From a checkpoint of a small transformer trained on Wikipedia.
Size: width 192, 6.12M parameters.
Architecture: RMSNorm before each block, rotary positions, biases.
Training: a variant of SOAP for these matrices, 188M tokens, 5747 steps.
Each number is 500 + 25 x the weight over the matrix's rms, rounded and kept within 0 to 999. Layers, rows and columns count from 0. Numbers have three digits each.

# layer 3 attention query, 192x192, rms 0.039, rows 121-127, columns 0-191
539501543476482463492507517465448529517484521454536443450459530473496497486504495434517497465509533517479481506520534497472467507534487482531507548544513485499536480558485517498475532504492475535538502513512522503492473522500537510486497476493467491482488494521436501478509508543487508487448492532480513556523509521467430510519481491523504477542488545512497467505494497491495503523500502535486525455495467519486486528496497514504490540487501504495553547524527489462446459513482566505531549493540495457464514472495517501473497461501500488488494448459491535497524481498522488474
489500495550493501563557508502505459512516487504502520514481522523495460528501511542466490509499459448476540490478506489447456513511515517469463531515511520497484491505475509502495498514504448488522534528459540512538498512483466494545511527529520526528485546530484515495496524524501517503536518526460443488526461494516490494479511525519554520469514507481481517493560453467472448448504509563478458535520511548536532504487493445492500517496501512479495474510547502476469477475516541527533441529512494484487485526461474502501513529531469493482540483473462530438447519521434515523
513463484494488542491530449517475485457489500493495505513489478463505453521522490534486516511518495507522499470479534529483499484505518486495557485482435506487456513476472455439500522513486489480514514506500509465534478499476512483529538518487461451504487512511486483493494416440489486502460505432490506511502477508495535486466445496507456504489528495460492508509478465496549458507482521496514484513488479524459474434484479465514478471492491464501536512491460500492520461452460500514508487548487453483510485532475533516485467507499515437524506512538480500487482519479494491496
495525517492510503529493498454487506500499517523514485532474516503522511494478491481463531476541480501535528519447452553480468521489496520505516535492488545483492502515511503475510476515539523511498496496508516529482583476497515537444504486474539512501511511526481514484502452539470532525549495496500500509495500470485479487522515520503544497457515485477464487498509528520495497454507505454468477518524466512502488455500508470452462497499502520529529536529463573499501506507455494498477558486504507505476504522498486484502505523504480467504525565529482503529492469527498489533
505506540470504491487455493503488483548500480488442522509483506469504513449470567475505491500510515537504469476445478505486497474506493528495505505525457471499525523479491495511474577491484468488511452470485509485506457526530509482459506478513519518565498491486512539496477465487512475491498497484470494466506493480506469518512539508464549523517504526497470507489493460528521503486516505507486477537526491506524504530481488508460496504534472499476515465512469529489485504505519468462502499496531541523557511516490546502497493493521503528530498490495467519526456546469474529450
446520465485459461489475477526488512546492478509528509466516543489514551515520528561514532501477531530523507478508475508535511457476520521456496547483478468511554547557528498512479492539499483454500535493513524485508561493463529494526518442522474524510494563502495546482555442486548465449447480507473460500508489506499502439542526486450492462496518564510474480473517520511499508515504527477514486499505561477506505472510527465506483521496538476556489477512549517498450494562511501528529463508467535471499446517504510514505504484518493525493507575489492436529453510496500507552
488486514460491511548502502504494551496558469500493537535495543483504506550488470477495433488488500510481539444468542523515504507482501518520498466534514483477527549482488526506502488523488456553470517550497462531512507506477554491519449548501492527488521486568511507509512501459486473480487481496498433476499460499512496502463509511548510484478473527525496484539501474523494496505502548494490486534462499480523490490505493474461511503537505495557487451472511515527525483490522507480515509511481556539494483492499473463500487522469497511501491481505525490450483466519536480490
# layer 3 attention key, 192x192, rms 0.039, rows 121-127, columns 0-191
481477533503446508534464453481509495525542498459499529534528507496531531505498488500508526505491494550541491545545502458482524576473499504493467489516507544524485524472479471475477484520514506510491459542445543467500480512544506497489545505490510496531548540451528510525500475490519513480492492504504466469485476497497496518456490534494511493506515512499528492446462510483478470514517501514485504476518490472476455461533497486510454492519432451475462493510475547496492481488528448503526490444495495483511475503509495484509537485498506441527494502551523476466446504482506474530
519494465495523438491509480521537467520549487521502480522533549504563489459476520491527500493506505458518488502507474505494505483520496461454503540487430494537512533532518480494465520490469476503480498507510487504474511537498481494474498520488542500514454518492505512487501488520509483476518532484518551508454453531549478496515495527509487500497550493516495497438502486522516498502467485506514503524512496494535464422501490493477536472472534524534535508481498486498490480458479455502524563536536525512506525467500518492509482451532490464529510522486457445476515540496485501494
508496545477511470501540507465539515528510482441520526482512521521480480521553492510515517526496493504470494497468494463514487524482459511511510483485494512517480479522530481508509486497569517540505508471526502492495531500494523510500488516477554491522503486501505489490529526482500510485483545546502492528486478491480459503501540537467495523509511479460512485539511473526499518443518447476504491527512479492533481544477554489474514501521477488527492485511484515516487509492510528473550519470487521495481524513483466555464526445538481534515503466470535467485478505494503539485
485507497484489481522492476492521494495525504507513486479503555516490515539482503534542530485444496564511482474481506510494512524538478466469488481471467499509517454490514499507480459490506497532524464539489469477535477465466475487529514480486506465509496506527495518498502507509499520497504498494495489496506533519479501502482498483529472472547503505535529539489507462450513487536503486509535479494501492506526505568498484555505510483508516491499443498440482475490473506459520512469470460536501529505480465486490537473513516475488517484464519447486498467516537561527492471503
499483489504533486503490510496501510510508520509562529500490483482518487508491478530514534488463477479484538486539508509510497511546500521474485527509513497535505467471479503512498507441502491518465475483520544475461489493483493525514497514480504508465545498508491454502514535528462503548485449493499514475512517493544483479505537517530529491492536482470495524512548530487537489539463479515495504440508506504501517507535507488526474446502515464538484530535444480456479443511460564566520480506486500504495478504488509481517458465518517466507489494530491514487522454545509495514
515460474478517472510521528493512530446465479498486503514502493501520494547477473488530456492538480458472556494522469515499477502508501522509516494462486524528454493464492526503467509471507480540519535555549510512459487553449458525500498517453530487457486513493486509507470488568472551500533436496542546513519527510519464516469474567531501491504502498522486517467512503515450478491480456512464475503535473532503468525433467529490539557503481488461521442553565472492503499514518527480506454531487510481494507449465556503497459511509504483467474491559528524502485465509477498479
484475488497470492461485494526478470521493513510509502489529551498484517449498519528492490521516457435498526497484527514480501509525499515538498518472504452506515475547492526494477512535485516411486513507460509487485483522519515481519470498513499526513493518476499520499443556518483495509547476481518498509533529524484524513520512512504498496477511526503524510489480526492491477470455507467526474514461465498504474531522579517520522457457481481493489525500477481481462542559497474500510510496517521484480462456439496525503500488490496531539492520505516517497507524479440470455
# layer 3 attention value, 192x192, rms 0.0389, rows 96-105, columns 0-191
490511511510501546494492515516511478464493491519470483549510461529526534495509554518475526510470447496516502500513483514482484508494521459494508486519504498489510530553531523530515512500481484480530575506499535487489493509464516484513485458525519509482451521520513476517531461460515497492515544469475502488510484469473480506511481511465505474480518496478504461480533433491491497497462486472499515489505505513470492481503507521496522485513549516477470508527529516505488541519504485506470530541521530482509497504514493549511487522469486493501505514519471510517477481502503505483
488506517499489497481491489490523500479476504518518505490490450524467463520492475471478493484504513513532502535518538511479493518479488550500499507471478485472473491496499508547491445488501500510501447550506532504498468505496515486499466523506492501467466506486501516491497514500472500479508492491481507507474551496476519473514527515513530518502449492509474487467498513486440514494515505519474497482530478507502496523479497478497556537508498476449478499515523539536503515474552488512514510502470502508484509510525498487536440521485514457482509498532515482508482504453511496516
487505521502497514497495508486540476527482528530535511528492460519503473519539512514481514527487499471499503488474451518510493508535485508479532512516484525486503492505468507513529491482477497454487499481526475505499535479521459473514453517510553513454474514505475502505510430537486523538517473515499450495542462410507496508474488478527537515440510487456495510503472499473510503502459489502453478493516470508439486498489468504492494517479510452489479527530521497466507497451523459477483562501503497502513531493531457471525471494468458502480474514481441470484478522470496508498
445476463491526533532512509489518519431476500491498497480478504500469498454491538465500460487494477471491469488486529470516509502466525489509519510452483468471467484529509512484478533512514493499509501487533506502525473483485493491509508494526454512485493496518494510493537470463498504490514510534516488503493491522536485520509493551493518471517538456452514480513542417495471512480489544512498492515506497473502502524524503535464480501485530483508515480517473484519485481507478534479451500520476495479486492489504517519468515484472432522500452543512449501511507487462522502504
532484458508501539462504512510515526475486442499504534498534520508496518511522550541467521536496541481535505469492499501459515484490514517507498511523469528514489493472521442522473499488475485495514509484500543493500468529514526471506532505485550514499561471479517480481501490479532528550469537489533518519502512487474518488514547480507544527509504512512506504496486536466524495506510464488501489520518487437492511520481539466520477508536492470496475471494455496495498515487451492502520503518472467506507525481481475498517501532536497469507501458509471493490490505511473458512
494497509487508500459519510521512536498507519512502498515493507472522499518503498468493500521491517467500492462485486506531467482452502495481481507543477513483492485512485461493484511506509522461513509498516472509516478525501499498497569497453486484503512504475520504517455486483493522491509515472503489499509520488487555501512476468527489524491490484536491496502519469471446486521523472521475499503564488481519474554505539450528504512506525509508538479494499496524503488520496455455506475499515545513469526485519510477490503558465496482498514474476513472503488470489511518498
487470500502505469516459470486511492493480520522506491520517510517504491512502505479478487492519477560502478527447523529505559496573490535493494531530504484502510537538514470481520520484480483492493497488471501477550535510556494501523494523492524487513504524458538499483510502510440509485503529492475536490486436486515467501520502506491481500523519539516477497544512497477509503491518524510492487495490505509446529526499528508507480501455490537467524532502526516504513490517480519493529531523474482505518477530464507480501478445512472515531496496502496537523486545501537500508
526509484488503523515479521514501518476479488472504516503466434494466531511465517485491490518519497464519526520498435576470487536532490490502516474516471477537547478500524520515533462523531510472505510453509515500527493513493459481506494505531498512478494503495522498460502506490494522497491480519506497475465473478480466483475500472527489512523507493482464510513455492488500481518481439517471537470504479512473454470528520493502518519483518481480501494465485480465458526494497488498505542506462506537502516513554507504511517515459527531495475501462489487472537543516488528531
490481488501471529513497547504448495476537534524488481476477510480516527463501474465491487540463505481500459492500521526531486474500501509505491517515492505516492519517518499468525514500507445494495527514469496498519456505487497569493473494500542530488535504479502512545501472492511472505490486519518510474526496499494507494522566485499509479523496563521508458499507500499514526519537525478494511491451476484488517441487518484512519465494488508558489498529476491515441522533497519503465474453475469495467455490493495516499467481520527512483482464481487473520484530551488484518
513498502456524504481495488537504508502476495472495495496499483499477505497512472494501526495512468516553512504521503463478487515469502528507499535479498512498502488557503544478521497511498534500517508487495515522509520518517525515479491516477463504487505498511504521510513508487555499536499490491532491462515528507504504503446514474503477514498501525524487456495511473534478447449511519501530540480523490506445499500520517526503495519519487481483492507522484478491520487477494508490527487477488489539482507511493469481478483515501494497499505511506499500502515507506550496466
# layer 3 attention output (transposed), 192x192, rms 0.0484, rows 96-105, columns 0-191
503469444493496476463461492490501469477499491490533519483515513470467477492502470487514505497538537520511497498499533481545546522504523515498488470476453439456473492499535465502511503539509495479505477489533495521494510499466536482482518509502484476465497483521487492499508494501499517504478467542473496508509530498510487510479520522489492525501444473513502496548431514487494470491504477502550485493467499496466502498484440466498521499486482509508529480504502527468497502498486516501515504525490494468482506451519490493473496507513497525520498504525494521516534491535532487476
515510526527515502494498529486509497508472528515453520502507531509559518496509491496491533486496457494487507504513490497541491524471497474549526503504499498516518487481484482485504526508516467491489491523507555469510496488506489497510527564496534506532484510497527516503474506478512490472548525496490474505504498474521493493488491486509489499507474501486482500521484482476531537490525483489518488512517475509509535468492498484523453520498480480468512506522500497486491496502493528503512485533472512485494483498498545480504511550504531521542494485499511495498481495497502527525
495473497516499486499485516487480501485533478476508461464523521501495518541493497512461479496491523522479498538496514555482517544489475491517527447492487480493519526480514508517533458489535469501466485524482509504478521469448520537492520492505496521486533524500491489486500497474478477519477497488480495507503512510525449450468505471500523527561464506530503520529481518523537497540534511442530504506465467479535474492501494527495510529509530503479479522529513493499497465508511476485515499464471514464492473497465526512500536523519493488532505494522533521489504533498493510496
537472485514468515517491507488485484544511492447513531504531498526501475504486493478478510477497505531502511463511501504482490503484530521501495491512495472498486498498520495500518508497514479492536503477498494502488529537506557532512461498453525516458475527496512493498499505527493518483470494544482497514506521500469487506540499536489490520489479480496485491489455523513523483515502473497490502494461523489477516505447502497485545493527492515470471492513520503451536538468491494507467510495560495513489490481551457535482508486507511498499495499518507500485492509513486483522
484504557472499460528517468523478555502486560533488500512492506487510520505489521528509549469474502509508484504545507495502516462534482513474489503495481512472476495497535550456531487490517512533483482518510521446506543509508490497490484481523453446522500523524486531530507505531507509494502521517502496501465511529478516503489536508488533479531509480486480549477522502511504523500502527505510529468519485493516503488505497539497456450507535448498501524480523513521483466491482502516483490513498552526521501527479520478505497530528497517481482546544517515525456513506513505468
514495533536506518531516469460504489479474537527528460508539505487485486499531507483517512492499506476501505535508473489492493478506519504519508498473477511545531490522493522493487485482540480527470488511527494477527513506519503483477495526512491454546479508498487518497500491506480499505545484527484535490510507515530456459501512495467505524488491486456496544510505500513516511441465480508488462499480502547529518493521478523482478478511506529505475503496477467488471499479465472507451512552498489527542494536462501510481499506495476536507503525499504496496476454530493480509
458502496516475549484513547467496504505507461490499523480513468496511469476469493495516489473507491496500570506496508500502460515508498520426505496506490511502512500472470494486530458527522492479515483522501514529498534487465499517518531487497538521493506502507502523482527503485513515499513494458512492519461521470498511496530510510545500505491481496507502468462485508486526485472463539485535518511499466508469473476486508470488483484509490457495452485525513494501518476503511495527503466476488532513488523470502503484510492528490525487496528537520503509526502482524503518514
515524534477495482539472498527501507477496510500519478485514482514480536511445475481467440481506514504494501507464550487456485485491442514511487477516501477454467531480499493481477517509510440518458474482485500516446498482477491482468469503492488519513498523505510487490481485513506514533478503490496526496514552457515477508476510497497485495512494468508524522505486493500492566502504500492519467518528500505535508480528472466513509525484524507447479500517505482504507496516438465498524478490510515468488500498530516526539506504504497486510502488483492550496458524515501480523
503504456517502465466505493498477510506479468493491485499458489477490467512503473490495522501485501497540460534480519468499510479507516512510487478465483547527477497487503520519528516535507539495521495459487507507500516493529488551487505489523486483490482519496505478437500535527476503485481473508468507501492531513520486517484499470516494497478539437501506484483457476475500492474518505497490533503531520528503478508524526493467503526498489483515498505542550482518511483474481533508474483525501519504530485505505499498513485454495463482506486514506534505540505462496510525545
504513478473501481507507443513508509497489527488498497491528507549542519522485513490482481509513484494486510489503507485536501465472489491510476507505492532517521521506495505510503483476498500518486479501464540464491506495554481460500512504478520493485508501486490496524517499496509490475447487502452537462470494504508503524501485511517530490512501540514506515476512486505525446487497502504484463492516451521469492460501495460493499504521524514495481497541470527489517513491470505527494497541494507512530524458500530503494512532505494478509516547546513516517513482518505517506